From a checkpoint of a small transformer trained on Wikipedia: vocabulary 4231, a variant of SOAP for these matrices.
Each number is 128 + 32 x the weight over its row's rms, rounded and kept within 0 to 255. Layers, rows and columns count from 0. Numbers have three digits each. The size before them is the row's rms in percent of the matrix's.

# down: layer 10 MLP down (transposed), 896x256, rms 0.137, rows 669-768, columns 192-255
# up: layer 10 MLP up, 896x256, rms 0.138, rows 670-769, columns 192-255
down669 099:115081118115119177163180161189154156120092118160107152152118148107077055151195135083164138126119140158139122130123101070175099131116127126089137119199110154109125220100147154112099090078162133
up670 099:141190181181164141071103133106111118153169079148105112091062162116082142145077126107121144150118165188112106119162137166087105107188069128166159135141141139115131028108167146157119105163078093
down670 096:045162140100137131195083145126113082131102113143172143157124107157104156134149184088096125126161098117119097105150067120160171165122135145140142146074148123205112197184133109136177075069162140
up671 091:126185110144147140087157135126091082125136100151110136150114081122174152093121077075098100103106111138135158082054099183124137154119133093110121101135094073128143125182123168165158131130145177
down671 103:123107084160121110137169113138111133103042142135160125149139109140153150150085226158147096104117106176085133078148128194108070090159116152099130132093135107142116172097177078100164162105071133
up672 105:139129115096090087106140139116139128128142119116149129153168160156139087142129158121096085135162097128098163136056130035157123121097136066131132144100017117173181097094107129115071139139124145
down672 101:137152197129119098178205161095122116039131156114180139156144135170120063153127155224137191134093151132101133184141095063116144087100112106114133148091161120185145107154140108158148151113189113
up673 102:155154176116098121084164149108054106124104126121173143118101185093133165128150117164110089129138168126107132154109153124147105158109111123123114121107130120160145146123169121197142131001142086
down673 100:175107152100147147111132089089171096137131138119115172126127142089113111078110176062078113147137206153104102182125106136148138161139153162102125150042098101096163125089101131181110103098121155
up674 101:098108074078127158126113117140104138145175195128134113138126097155142113096139138184102125138139108102140085162171110031098242163070147129156148152101163176097126146045121144119130144143117125
down674 101:103167113129132074143117129150115069126099077144092125158116161129137081113134108088183063122109166089069105103093118165121126128122135109123099084156107152119143082100152097133132131089150156
up675 100:153130124174170071120113189178129115129139074172126118042121086143114193184141099108131112141123098109126186119165183126098127162116127182100138123082197132114157108112110164083106088139115172
down675 102:138154091116119153131079094111147135141157179118117163089183127188135143100151140075169088108125202096115127097212117085189142143113144063132142168167088163174081157105135175091182134150167129
up676 102:175116133122181125088114138119137089147154096101119153161174138073131110153152105123111178140167114090073101108080145143088163153084130177149110125126105144162117095100137129177199125090137139
down676 101:171078216146116119155116108112149150181166067090159085074133178140130102099119154082105122109134105108149100143093108124107195099082149110116132172130108169138090103060139131130144119101153095
up677 119:127170157104141110122122137127079184155139139128113112122142115155134142108119127156094133080076173145098124180073131038163148139132139083204155115117138123137160089147090152086151140140109136
down677 118:142124124174113121147177100098155107115157164137133070145116146155109100172158153123155167136118093112156132061100061193168084097101135167131110180139139115108168194121164105155111111156157155
up678 105:137149098188194126078116183145082111132124132141155110100092163105130098155098112153109132122126120134076082084112115082062151134035096091099147113185083164107063124065104119125093139167129102
down678 107:097192086199104128127174105153159175102164083255151140102099198115117081134186123090128150088113108124098103097134129132120154158102126169122133133117113092127116100093120142122127116177174167
up679 108:104100163106112126145158064132166101182140143150122121148109126102129146163084119136179131076165122133166114163078052079151119170099148095155169117085118129140125128127109085110139114161155107
down679 100:165097116132125154116154091138132063096087082149226130135117126093191161113141088165220118155087164110124182049097163202120118138150180108139195072106113134093104160099120142098060128123213092
up680 104:176169137159114090146127143164149129169148101114072134116095103105125172094127145171096168165152115140118138154156131086077146112134146074123132082114176099112156106075085093108147113136169123
down680 100:068138155113118178155055143094150116137160123150154125100113121132101117112192088072161157137114134159158111136117190203150173121113146106153128094208144101147182159156093125166164151062128149
up681 108:138127141140143115113112131097161174109154104113149042147072183182141140120131095159099061171112171076117142153142161148130132067135119183045143111074122148146122122092127028121116099108166114
down681 104:158067192120126114146119137112120066081128131153083124123069116134136101122126135139104152104071149089139165116099145128193136142081082153142106132131116081162158152072137094202138096120128200
up682 100:114102153129134191132104072150156161099118116129181173142110054076044098112143155099141082097149123091074163109111130155148110112086140096096097128096122109087090120101146119092132090106159170
down682 100:129101094128119084138156158116117138144057081196131127135158158141089103173093114171090105130171117133148087136132146108148137114143094113143153097113109136078134085157191142105096145080071163
up683 100:122159086123111137086141093136139090130102137130159153126093127117209202146146181142082174083112114124110161129139117140205168162145174153056131090107107067127113056191130114153175159095133182
down683 101:091069141148170083140147157076096077131143126114089137125055116144150102132210084088186125103126160145123150087097101094133109214113134146112120140091116110169165142112132106136139131154146097
up684 094:138148111161113072170104144181141128100115153143110153123096105186134130133105144105140147173134117141124172150099150174175099123131108121085149071050104092120088144096072135127102104088122105
down684 093:121092137193153165131191127065052117152087115117124110117116122115161076142150149173104142139149133152147108093102168088164122179170112119167141206172098120060138120157128138159115122243185201
up685 110:122152099078151184080168138164186154152154175154102130163070141080115161139143075154128094179125146105117070050143111130175164116116089096059095198079149140122134128085123114119175114166166135
down685 104:144137102149144069129186111103147100075114128128142067143149130168073126105055128132110103157095127098153057137145138147081109114121128158111148151174127101178144128125138156133104127101118143
up686 100:115121143150175107075127143108129180161154094142183171118132093106104157195119118142108109131080130165114189149130164121117154133118119053120103069197133183111166136146144077154129155115131076
down686 102:175101124121135149157098141100150131137138105096123141152115141099131112080129135135103080113143117148131167178138115087104157121131177165198173165089096125120098125136153134149106096136162150
up687 097:167141138072141097107152160142140184148182113088064136169165103170128137092102172157113171094099089148168139100126117115142100075122174120057154160138085150120137133134110153118069134131131171
down687 102:118087094151132121136206164150102165124108115104102186125139121150162138077127084135154152142084181142108133119171045131092154134121070158153154088146181146111098104117155121132153126131153103
up688 109:153109166137161209146127116150130114099106125099139116112085107205126098141117132144093137154115142194162102094093160147119139110149107182103106226057146068113117136124109110102121155149142167
down688 106:118113088063101099152140122116157115152168087141108105129114119124116129071123100112045119097122105209105115094128131198095152172128113138137199174143128135115106178118128147118132086103180090
up689 106:122134162104182167119151194120122153135147152107144129098145180152140164172106118106137138151156183147123115105147144164148151154110139140149119107181126182152122164146177104187116148180123129
down689 105:137152178144095184127112133133161153139118091119189113169133136184120111120085147139176154080082150141051123098135136122124125150164099143170126089163124161174156214124122112171127134149102109
up690 110:131136109133156147100148122119155152143160193129146097082158143108111119138103169066149129116152111154138185118163120064207134125120143123080119087135169122157124120083144154150104097167105156
down690 097:137160138112140152049085167090057177079136208092166092186087106163129140090160106125131137161135133142122145074164106127163114131118132079137120127117181092098169120087172115139110112129161172
up691 102:113110117141162157125101157106156080092148171137041120175135166131101111124121134145129123135126142088135076097112076118124144099170136183137154143133160120163125154109102086101054153105108199
down691 102:127123109089144122100057087110096139135138124158195138146134128134166159134165040106109131122115129136177134112172109169087112103178121095146094141060094124103085072193101124146125160096162110
up692 109:117125164142091142096120141176159146145133104111195141164096161116147096118108144144101117185125132125101107107076028101198138087153072132088105111082105121069132137108132144126139118124086144
down692 104:127089118170134143164151152135117120082155135160110095177148144106105135117096117164126176113116188109122151184140105070094119071129196161090095118102103155115113085155061161184153147171037118
up693 099:128122135142141089130145094130146208144131136124155179098150131073188167098136115105132166200125188073081167160092101157114093183136173129158088055080143112131125151149171096155157107056127084
down693 096:090082150176155193119163128155103121120108066059100155123130133112120117104194101111194086178087117158142070099097137121116136194133124108173120087074099148101206130104100153114177089132154095
up694 094:154013136154149163116074113175172133193151121102175154101064117148115171153172064099111169144153110174155120087096142164119097095160077131088082203092103144142135163184080186102117175125109139
down694 096:137166096124116151089128111067139104139161183151144119071132083130107207153092155129179119128189136171139102189174107110117060085126136061104135132117142164110155136064101199112111122183143158
up695 091:122185103107114078117116083154088116158122177052099119121079106184096075094120086131139119155081162118137133169132101108133084161123136132150110111140123146118193057123117115135125123132137143
down695 096:127090137042089114094154111124138124107115092087159100133142182088220190111133146144101120169082172109153137117143177066177181101146163105179172176120113075132108121130127155112118125091126095
up696 102:103107153081115127128151139093124114101128147119101110048092139175107091140125093149122106155133132183219093130082145096065158089112135138155116147170180171098162128129077167102078054125127146
down696 109:175116078111111127119070140153113117116067163042105118111114133133118159092134201108097133160118096106111126098121075162133104081104149138115145133129137163126213061202135137131099075125111132
up697 101:143126116139117127151156172111164119106098125145080140177097175104124156121158102117130135108097135117121061115142125124115127186066080178154124130123138087154179098184139098146096051133125091
down697 105:105049113055135130097126145114079169107099099155119140124099105080168113098139156096123114185121137126106168192133068206145103091122102073096187103162131154177104144092139130177181080076086115
up698 116:136147125131155121130128133145147118129124127118130146166144111143183184090096112123123119103094157150117170168158126187117066172136085134116104181140083210127136123145083148172119082118149122
down698 081:081072101152117119133172156121109151121144086142115145120143177168102118105142113143161158155151122085139146147160135160102179125174119155183168150117185143061106106173112185130084135158131127
up699 098:074134110102132165173130082136112131102129098091135087117059128157075126122180079086154128173147110240108113113119180197138160179067128139123142134149125145147166106173084107164058090129098099
down699 104:143090096122088116074180121143141056172102147066162163131142123190154059176098088129112122134123121116088121177188080086152173134138122156131149175119113097089137160145182103114128132204170126
up700 100:166115188112109083130159127086076094087141090074153056140124180128132120160110133125145141109170170170108149143160171125142159052155108195161131134071142093111111078091069086130121098148149150
down700 101:157103134092130126045144129108098150166137094121107169066114135135120157102138087084114074118117174151110146113092119138087104079134125189113152100114111104144116159137123136165146081137169112
up701 093:111145116162116101115182117130111184122109128137069083149085141155116087119136085120082127137116102134126170191121123108140109108086093074125147177088137105122100150146146137131171178128162148
down701 074:098157181088133104114149112163152054134104155106158106112162174095161141130100168072136116099078090101133137123190151132128134150128110230099139150077068139109111112122148155113160143131136149
up702 097:167144101152142128158106111155161071132187118155096098184090137181160143153084140119126201156115124148174125125137150132071176162142105135099121141128173091098108171132191201127148085113097132
down702 096:164137118112142089172185115125107197154088172124155074124079118141151087147101124122076117188163152103115133124113115118119108112151119118118109150153076063109139082146174084160123160138095155
up703 098:146130090141102143152086171144112094167110148091117101097102180096097090148176085092073098184129120206147183139166146107062204133139129167135101120150052145112103091128117178151146133119138170
down703 093:115069160088117128183093102104136115124083105170149145119150127075106143130160152215200145083135123129152109161109112071139104136087143125108099163101184099152165143157085101068088074075127041
up704 098:140105108084149097149104099113110104146113106110163123136173144111074206158153139139102159162073156106126115146185138127053152134119114122059130098130114133086116069102118101157164103117128144
down704 097:117091104097118122156111162180086105154132058108062173119131179078108118115156063143137164206150133118103145156103085118125174115140127139119151074123115167147128173106135115136105125075078079
up705 101:158111035150108129101148125093091153094140079191198084119184132120133115145102148179151085161114166129161091148117122074146097124202117132125097156147125199111104116136183160074150116116162101
down705 106:159146189131135136149207120095130213157131146088147172107128126145200096148113082166166146161131166121183147125130158098047147148156082115181143120208208119105140107186098099105069177128173114
up706 100:081124173110190117155182112131150115133110130176107086141127197091155085123141107112126141116112040192156170147128195083124084129125155154130107089139146092104179108161138065112124078130014072
down706 099:178139128201110104161109150117171136119121107131105116143145130155196093114137100131137139154069078117167136101108106161096128155122069134184072103135158142153108151120141071142123102152167152
up707 100:086053099098094143123066130180104098155156120129114157148112128120091096122148172142153117152116139175165100102127152143107120075124137115071142119070142151112150102154118119133166148121109159
down707 102:133150114124136132182128202095063186125114075165119144098149087140082128150190147109111160105133083213188145121143141211090118132126069105100176068119087168100112113125167127137148104121151035
up708 087:112145137076115149065148153147062086158133158102184152098112181157106142139137125142101111131122130133129128143134090134091123123073068104128081139164136097141110054071168162170150104146105158
down708 095:139137137082170122124117098076116124122095061112083115154144146123189102109096084127087155090159132109163100143127163162146082143121164057123109078161167148096090157102115125136165151191178119
up709 102:166157086128129123063088133130155062135155179118198123116216178151139178090110130123125065137127129062084165109111122196095165178196151151151103140100129133140084179134145114106141089157079120
down709 101:152172069146118067084144072128134100141108104142131125092094197064089109076147134121130167130096073169141087089133143141098102136111157114119178123154140133073145196133126071139142111176094152
up710 096:120164180138080204101117116126131136130107141120087110112095145161118084135107113122129113150098115110043072121094145115126124148101082120092145169149149122176107147117125146128061098163133099
down710 101:217080159159150065100097117180173107161144113100142091123188142147161138081125142144145135171143077082207148148106186164149104119091119101151141167110099074104152145159065115180192147104175132
up711 103:123168197136147171178081157134143130140078118148078179129141112094096078124107139184131155177122155131119134128124152165112164094101148173112187079161100106120181104156117109145110086135142157
down711 108:126113068104114104135130075083108083131153096123080144127161092093129144101098145133079096158136114150177079121151091128077125107166123111154122127061122161142143177140121152134166078160168133
up712 092:153087099126167151159103174152159082155140131052144102109145131084089103182125117176100141152123127127090182070127114115123168114119174154176112149096129129131110094148157116055098153152120183
down712 095:117125139135147097167157157115169128082125119133162157172151108046133090142152160168067132105213152129148135167180106164117089138124127133164133127115144155141077101106118159174094187130104114
up713 097:111132074090132128076170133108111123104173056067098087140144142151171129081150199093103140132155141177132098126117118086112211148144125161155144076160065113156132104086117139133128133094151156
down713 098:123089140138106118155118142154135133081155115163126162178091188164149137201146114155141112145146135054093157110093134129133062183148167096136150060143141124137133153139117064124069188115074141
up714 097:135124183103119132143095203119070125139099154071057092130127119122083209153135135115149106132131198128169120172131131051078140110103162150161167071139116159116104139099161087146122117074121110
down714 099:158100070131101102098108153099144104169186088165149087087094127130113138151086112112154134164131171124135145101147144099084135094125135085171114110114159158179080108162102106093080135121129120
up715 101:121126145092135119164128167090116110091131175106107141067126139063167115107034137103183132153122087165098092135161111121111154171101138163110081041130175193132089096095153180120099150096142100
down715 101:072090122116142104136155129100168087103088166158130140134057128160157166111115144141172135133092168154138167076148103177144100160102139145152125112146124179073090128089106069135161168111135162
up716 105:149093136163156100162152115106079170133131075169140135118101136162118117174101199123150138090117102178172137153125134110170152108148116115128097141121129134134100168178150124168147091167137154
down716 102:174138190111095128162172148113152106074123161165098087068142101174126150116109101136150172163174180137110106118175136139131143119085157117132116117135183136094165129120166106175109147127141121
up717 094:154132140135214109083111136151097079172163096082142124160139108098151166099073116131101188120118173162130117151141134157107105061147126143097091144157105171089117084162125157064111167163131181
down717 103:155164122076108139097156133149172110119241130074132147176151148142121157131082144146176120156125102158104137054141100131169088111088160162135159159112068159124130188122096166094148106113161125
up718 096:120161101099123128108091150156083105178088113125100112085085168149119144129133157117136133120108111129094130115143093145131113112139131128145119163169197126135121111089152171083179093116133148
down718 100:129125063200125120089128146134127070095119172098159119135095109154145127134084114142149154134115125153199161091111135131138094077146114163064200100151161068025163130141153146147141079148135139
up719 089:065079122133186103168124122105105093168168142113170109108161141179108161099098111143112093167135132063135118081156132116141063089131137169118138176103137130119134116138119167113129109116110151
down719 088:096142177116146134151186146146136090101134129119150125138136086150146130082127169114112133109115106128129127102113082131088077134162094135126115169096049086181143099146114139109123131112140104
up720 091:117125100084118139149095170122152139175138113117161128103156108196130126097115097120117073132182156098102135122106138121128143078151056147140140102062133151170143101148093159182134033123105107
down720 092:101112140129164077169138154129116113174131123134098162146139073166130110165118117104132121117164143151151147110143168155180154085136090068114105089111089125131120109174092146141207112084138117
up721 098:139068102167182091093155112140053162113143170111104118139116187116103095160088073097085106066211123093076095111088150160096158119112059123128168094112125148078164115124143156157074031111124092
down721 102:100105119104153099175135104118105073098110108123142163166115105119158076090135145120061159156125119130131113094148116139149137144100150130136150071178151130033075098111079130133129144132186145
up722 099:082102171122129045133117121151163133163152202128140101103094096169133095096179081086100115080125125109108139074179125107135175057140134121057183179106106165104142069155126114113084132100120169
down722 091:149134131116115149157121137148129105144117137156132189134089128128146119140093165112147173105108168090147171186123159161149168085104115169151120148138111160112119118154116146182076134135099141
up723 098:127138191133106163100154131111110158095116098114150143149105112116098131152144161125083158147123143114095092135076152119112069083151150178149097161168191173085144143157139148154134151072120129
down723 099:182120132143116118136108142165147160130171101091091107107111191061079117110096047145171105135182144162110127189137139081075139130177111133120110079151146106131156161111184110148133129119098107
up724 094:111091090156142205111096118078067082078207149110130119136172103139099158132157104120148160079152125131147098139188112115096147132126146116119100097141142140129149095137173113164118165016094201
down724 092:144186115093064039121163107123148115190065110119121057138130072100140104086081184112104088134102146112136100123167088115195129180109144191120143134163113170159172080085088108118127093158117143
up725 109:132106147071134086163147096111092154168075118164188128143109095146073138115113128170155110124139131126114161166109149146147140118135153125090073132125170127185127171108051191128122126146126111
down725 110:115171100147152098114131155123140130160117121133114119143184121164081175208119111165148049156094183132093144127112177149088113139139097076155105125164140149109104146164168088094151094074130126
up726 098:114152110133105070122114115123089158160121120133155125168143133112046152141100116119087078148135155140142104173104148154134165159140140128138122067162146087109092155139059123114109111163135140
down726 104:115120049160173106000131116113099115084135134161086100140108125142102137140147105174078123079137149146147172134155126133127093151072129143155167149144072147135107222107147130158069146131171095
up727 096:090148117169088095120082105088163158104137093171104139135144129093169142145147178179199113142134099158079063136094102173058147092104157160119108177087068108163113117121176125147107138069115172
down727 091:102112156138090168119141073164092153139163130160107115136169117157097085024074096167089156143151140118113047176092162112064140128125146161163139169098107173174112169177126173101110158159126130
up728 107:082116129123191095093154128122123162101118174131102128105150086162157052163118109116121130150146120108107131103176061112135134130148133109111151180116121164089158119132120134129147100149078113
down728 103:105117128103142203085118106144105138108098120170139085088154124176131123132181134121114122156105089098176044120110165123107183136095117095127182111108147172130175165141154199163138168141142070
up729 105:079126062155150139146134151081086102115144121097161118150151089127120084112126134118101170158113148140093156130138121091137098127161153114078067116172188136109138120028106157138144091115184054
down729 108:156184139136115174161115143188120147125105045164134133087142171067069118188116107184122098157084129142144090129136137131099099160061096161127102106088082109108091141102096142189074137185098088
up730 100:124141151103094145151156088190043173146125070091152105075119148155175068166122167125096134155113117156109101053123147078123107111097149136020095107208143092152187140105156095133118083125105161
down730 096:079137154122101142125046100098137140157098171114138092099162085177101075092175072160161199113141137144187103153116140168089097099070171111084158096087143114142086132102067129085128147153184089
up731 084:104129107125107170132125160155101099136205109127148151147158081090081078161132166083098117183145119142154106070165108114171152183142137107122115098181187172110161051090163090150121130025145117
down731 078:107111153113126100057095118186137070140140076140157135082133128132183157142095182129117173100119091089126144133125180148137167171103088160144127108087107070126129131169147135114144109144122082
up732 089:135123106117167149148132120127155146117072182105182181122129044160153162185108096127159058126117105202162072117105157111091091187123047184126090078082130137189139197149119142099106071132128177
down732 096:110140122148146170159149137160128062109114135147154174123147138129097143122134140149150100090118081106106163121131102144108131105106133166145110138106171110173104160142121147191103177099203125
up733 100:110104169133098152174211162129126154097102141142122116235131104094101157076056117135082102088149162146137088163098126093170127090107097171102174087083103073143173166166165086147102086028158131
down733 106:088124132197101100108074172163173118071110098121065086172109140107188086093137103140128135106184157132074118144160111156150136073147114130039112110114115122137120104121209168105122157072165104
up734 097:152138124109137126132156133118199132118103105128147124157163078110150167081105081110073130156080172155130112167095105177148143158095117106090133104062095136108151141061097135128146100088128109
down734 103:140156140144092113120215114095145146125036150117100137157134133178151186074075130125172134127131120164095087096147154111154097114192116198162143129219123099109121136113137121060178121163118115
up735 081:149128102119134137110136147151153163126113146091108094130096145074116062155100181178192184076103113162155154195075110158158138145035185199148131119125149098119154101154193060163101107146153128
down735 089:135172104095113127134177135156086182158112094134146097128115069128111158134108022118053055160141135134131115075145117146172152124097147094061093087160094122105059063114173175138148082135098160
up736 114:159127123077112129171161103181160144110085154050129091176136073091119116143126160087093105106129130170105126101168076094169115120072130109112140161133110113172118137131131168138126096106185162
down736 108:164107126115197136066138126125096129049098089100112066116127091130161132114171109139127178131143211107098069106197089115156117102139118117064152137147155110058116090129176176131099171080086150
up737 106:083107120145124076097125127101117106087142100153114087108102154159147151161117157137129101082122198113205114089138150158139169140119152144172125134177147132103188153126122136143153126165149139
down737 106:113176171130126121155161102173121128154119066133148095124151114116089148083122077155139134129185216172196099074091080077075106144126180105079138120072116167148095088101152183110137151169153157
up738 095:139135124143141133111149110191124163195105102132096145123125161106119172115149128131123107138112112179152109140202096120110079120133108156135124157187117094135108114144181144133163131136135152
down738 092:114158097091141131166126099084165101175150126017147124123131100133127123131133139119079073134132119110168102115085150129159197131083103104089115168129106151115135076062097150153134143099111204
up739 095:119074126184082127113104162104080088172135137110078133146115151083082126154104137130140117132151123112110105168145151146141124132129129108163135169105156146107062120060147123149198114170132126
down739 102:161115108116076129097150126145108119127144115109093181076168132085182190156106185154137123152115123213135134116098084150142154113193100168126112117131075166151154151150141158107137034180074151
up740 101:083162136079101138107138140146093189166194188081142169077163087142120102165184087151085118165099115085126105100138126133084114121151140104162102172111119129144110147133054176094155125148126159
down740 106:137113183166094096066118117144146100145158155108124154169173087092120119157135134138156149104109130172097159180069145146141096151107109106125118164159143079152113133177168076092080114176127129
up741 102:109101115149112170067138125129149193158111171140141096081177116139121151115145145104119155115111106148177106151128070111111118103168159165140082122128181066129100113138160099123178113153104118
down741 102:149139152085122107147160112159099086106119119173120149067095092078146098124143098113130103126109134115136142125134092162143176108158200129068096177139107102103152139144116138107078112082094103
up742 086:143120163200122063125140141117138140123158164154124102121121095203073188123117135124160127174097070168128150104150101131166117088133084134108073118138079157100109125159129125178112105131078086
down742 073:082139188089120132093143118128140012132148108142127105106191108115151162134098143084129102072129086110142138135164125144132143136142150189107094126147069103151099114129122179130167099108106123
up743 097:184127098149084131098156137123207132131143104079111133164088133146158187120163125069152138082172136147146074126185191150121122099109127102180098140209112147099147094122111153141199125069129125
down743 104:142177108142091129128153152119110114125166120107130115117087134144200137086178137254097079175099074119095160135193110128085160107122069129144111200146139118174162176124086118035096185157205125
up744 093:157123137116147142100070171133057121132113098132159131115148157096103193089074098138139124158104096175190074108089144159108146088136091132146089105219102116165090153096101063147173073124157099
down744 097:143109146153185164124129155106139096129110079161151087127138089100118117135190143133032092123141110128160135141086120126124098139075150188084057144174152123075145203193115142161139142119162077
up745 092:122135181194153181171138153070154170113078086081164085134156099127153103105127107145110089150156144130154147123109123189136086152138092099203085155157164149049102133144122107182116126122070108
down745 090:159116142033132119128153197146088164174117165120116079148122138075118151117107143132122137139194174061096134134164119147123179154081124118141140138075122069133166102176115071100118179089160167
up746 091:124065110117108081130099075121110122168130083136159136113146146098082167079128148098157073157137101119108158085165168103144147094108055116122093127146108157120156093131077099142147122135117142
down746 091:141165098098116172119102127122121168098193137127107124164122115095103131088128157044148092142149124071087119099124105122085108152105171154102180131152179168094161156147122141162157122102121126
up747 107:131131135121158170134061140115149166113112155104158102177122049160148119154106092096107123102085118203156123126165051143134149120090166207133132138090150108194128146152168143143131109130141146
down747 106:115070142081167113129148136139149151177140087162128131134147140105087158119093138138184088154132117116103163123099110114158132148148120184116184114080082161131155125139134138098124075137124162
up748 107:117094138148085130190197132074155134099059139129115142136059062121139131065115126103142105051128150151113146140142119126138119160066118148153160170095178084108170107138123145178164136118149138
down748 109:087114150100091161142132096121124141108126121122097132118032160092168158086143050132097069068120081097168070157177127126148151087168146124059093160157087185116120117114084100154115144128135135
up749 101:120093152090143152164153099109170170086143136103118126135072115114067139112125137161103121185136172186113060103126067050153135048151101028145065162125132202083154140101146153149148114097125141
down749 105:147083084091109094103169100107137079112137081196119152150143152120075169120087096144143161123048086195129150167160108153133113147116116175126106104109113139138179174034170104151167077161122154
up750 101:144122158148131103170077095077114082119150090093117035201120087117094203145104184126147043049125118088113155164084163093116115076150145112119148131115117121121164103149178124140075126051096179
down750 084:164145156126113201103113193124076130104123148117133128127140170119140128129161135104152197147123120113116109171204156138120159144129142115128145133115166118146126132170112106158151154123070123
up751 087:158149128105163141164137163066144237059114126137147107093105172150093109120142168177057101122179088150095130122162121128106206151100145181088188107148120128157097119137067143144077158188094099
down751 092:127095150135068182110109116169145182129090136132139122123155093128126132119071085109109108121112134084101111079120146128152146091120190092078103157081096103169121136169167069167154145111129152
up752 093:132130160094137096184208129082178106128101091127097099109122111200053154091099127100146112098138082199057183144162088109143101110145136130191149116150152116106131174128203105060095139133120106
down752 092:155169093159103091143082216175076139122131123153126113141129112087144061130124140146120113146171147156122179148138096114031095087110137138104125089158061122144111137102166082142197138125092109
up753 085:122122070167097101140121131098116113154118127095150104140081140154172086129153118074118087157124097180126151129091135135104158090149129130138157184135186081100071121144089134138106120141099075
down753 089:132127163121131122095134108135093097149155152141056115101166130111132121113143161153168134055137147091121167100173158127138123110114134134170167144177163121145152101098135085110177120087156108
up754 103:098103146153206119229131136144088202103127182124117072159165133092190182110114128122146092095175125140128121159142084122135125090166153077131091138128143096152157117144146149145093095142158135
down754 103:137104131157123136137138120124113106085109156128145121144124137088081128129096093101122130167142107142174114093182112183199166156074108124162138168116123123135164122122072174116098109107198074
up755 100:133134186161103141060145145119183101143118115200095113122119162086112175106125130111136158149130179136144119159159122112103136121151084150120133139185114113125097131087103139140140112102157113
down755 099:159176099183102171184120148137134101108121156144120157130099100144149119119117090070121179118109220147140084143196140169127130100124133087104125140115149124123064059143113169142126100117118152
up756 102:182150150150109098108090074078134109142083153136156141134144138130174095195120090106066090148128167117126147076096137177130139141134199104112165102143040131101099126108149136116165088122118123
down756 098:066105094143134106135080108124146171092097155112107063128091125139134146084158142166166081067147130100084031147087107155135122105152174175139146097109190136120153168113153095145142169103084138
up757 099:125123153136142142225114134049204102099140124160105183090077177135133160090166132170107129126163124118149062120150181106130186179168141126135106120177172103147085132171140093058155214175115130
down757 102:108064159119107164064155143168136065117035101137143125138135152097102118158093102163093106120033121098173118156148160214159098116057054135149158148103092105128159094124122158166096092082170132
up758 107:134174127128123118073179109109110087093144133123102127145121129161149121093136145144117117103178109139172107097165135175125136148075096172085062099114180110136140132093147091152073096058091160
down758 108:059118128135104118111169130115150167124174021150094122148148149139142128134134080080125095132114189130134131169100115142160121152129102171172137145126156143104124119104099070132109195164115121
up759 100:138141152103127136238111096132085120118104127151097103141072127112150143082061116105092108131095114124121123123148070088096050126111130152093049103153139104077183147125100176118116116167142144
down759 104:142109148102102116205085159098160074209114133149119113093121122145123087124108149137134085118106150121140211114118174067156136095136117074141097168124116076055122112141105111120168155134089089
up760 093:112125143095131083142096058161100096065195177106134163114167100167133135145124146104155114174132148188098106140133174158099133103123095110099203091128097156130096148132111136174160120153125121
down760 099:114220075149104116142105192142116129124073114123097161137079131105149121204100112162174144152125171158108103118134195132194139151154193185168147117079101138088093110145131105071100166021129163
up761 103:096175108159141168123166081130133126139089158169149056137116083124088117159131182069095142151125205146170161132116138193125108062127106170142077100160130134146129064161115145154122128112129140
down761 102:160131133158108112102119192184132178117126165129111161091106149121127113138135133107129166108084156059147172159111198155097160123143124165103175142108169152191148116171109153145117100101108124
up762 097:119130152123119130106083160144159160153108125128184111118101150131142147129108149134112133142125187130198143144089126141064107149118199127126171127114102135152113116159073129141083204165133160
down762 096:193097083107133153202140134128141182109101115112138092106125133084133121152133183103113149134104122120075160130108108149145117097119107121092146145165143128169172109094133126138139173123118109
up763 108:127109127095130106152171069136095106113131102107175116116117137193126170110107111110169107164166151133107124149097121086138097103151157115124125150181137144107159092112132151133180144128087153
down763 107:119120216067145128124108171126074120109094113126092140098126186119093137138092104099095116154099091097149152135141104133052157076112151124146183141146181131128148126046117166197108204191094102
up764 091:086071137125127097144096122132116100109070129125163150163191133108110078114114098130095202144094162148166150119138091116173152114153143132100047142112149109134137096184140110164155083115120201
down764 088:142135150100104169132076151141160114146151113132114065134142181107124080151119162173146113116151104140125167113145107181113132143096178090219145100135118165087097191136153097160150114100089129
up765 099:080147108059168124068124110122143114133086122123103104071105170097164060134098121138136125111121114155154100120119111144164147147088101171151154167170140148066106170132132145088134136108118158
down765 113:109180130130097090130143133115102103105127132143105176075122077039105170078111087126139179098097134144138108143133147132109139137084222085123122186143104068143118111134147106117167089163137136
up766 105:127159138100114132101144093129110105121168085115102154137129196145101125070156146091124105136059175152175086120115091150167138130072112111118137089113122134165128147066133165132191159092047155
down766 098:150127142111150120148183156102121152135116132129104127134131132039141153097135107144024130162078143115116135107139128112163110106176141100144130143087131112086151067145109146192095119137150132
up767 099:105154162130189074157138117157096151168108107127155049179151110144160124167152104083133088114131095106112084110154116159153110148115129146135152136155087193100180142149082115137101078107087077
down767 093:167119118124048167157136089083169121100147126145122155154115084143124115045127153139142139184101147168145109089141136079166153104126111140160101087102172087098073155122146164158137105168095162
up768 093:147080127094124171154111104094135174135119111114169140128142192147163122095126097124166052160182169128143110103077107119073189162124151089133150114152091163170120064092156107114129119166090122
down768 097:096171109129144114086134133144070153091162130163157149208141146172179140152163120152176046163098191123079115091104173108151156094164137153123125110152127139192087135061120063134091123122093116
up769 093:097122135099096185060110155172152134173112055130100123113141128135157123176131168183121179193111182167124194136152206124097147165132187101138175177133038137153104073144111077111118149137119059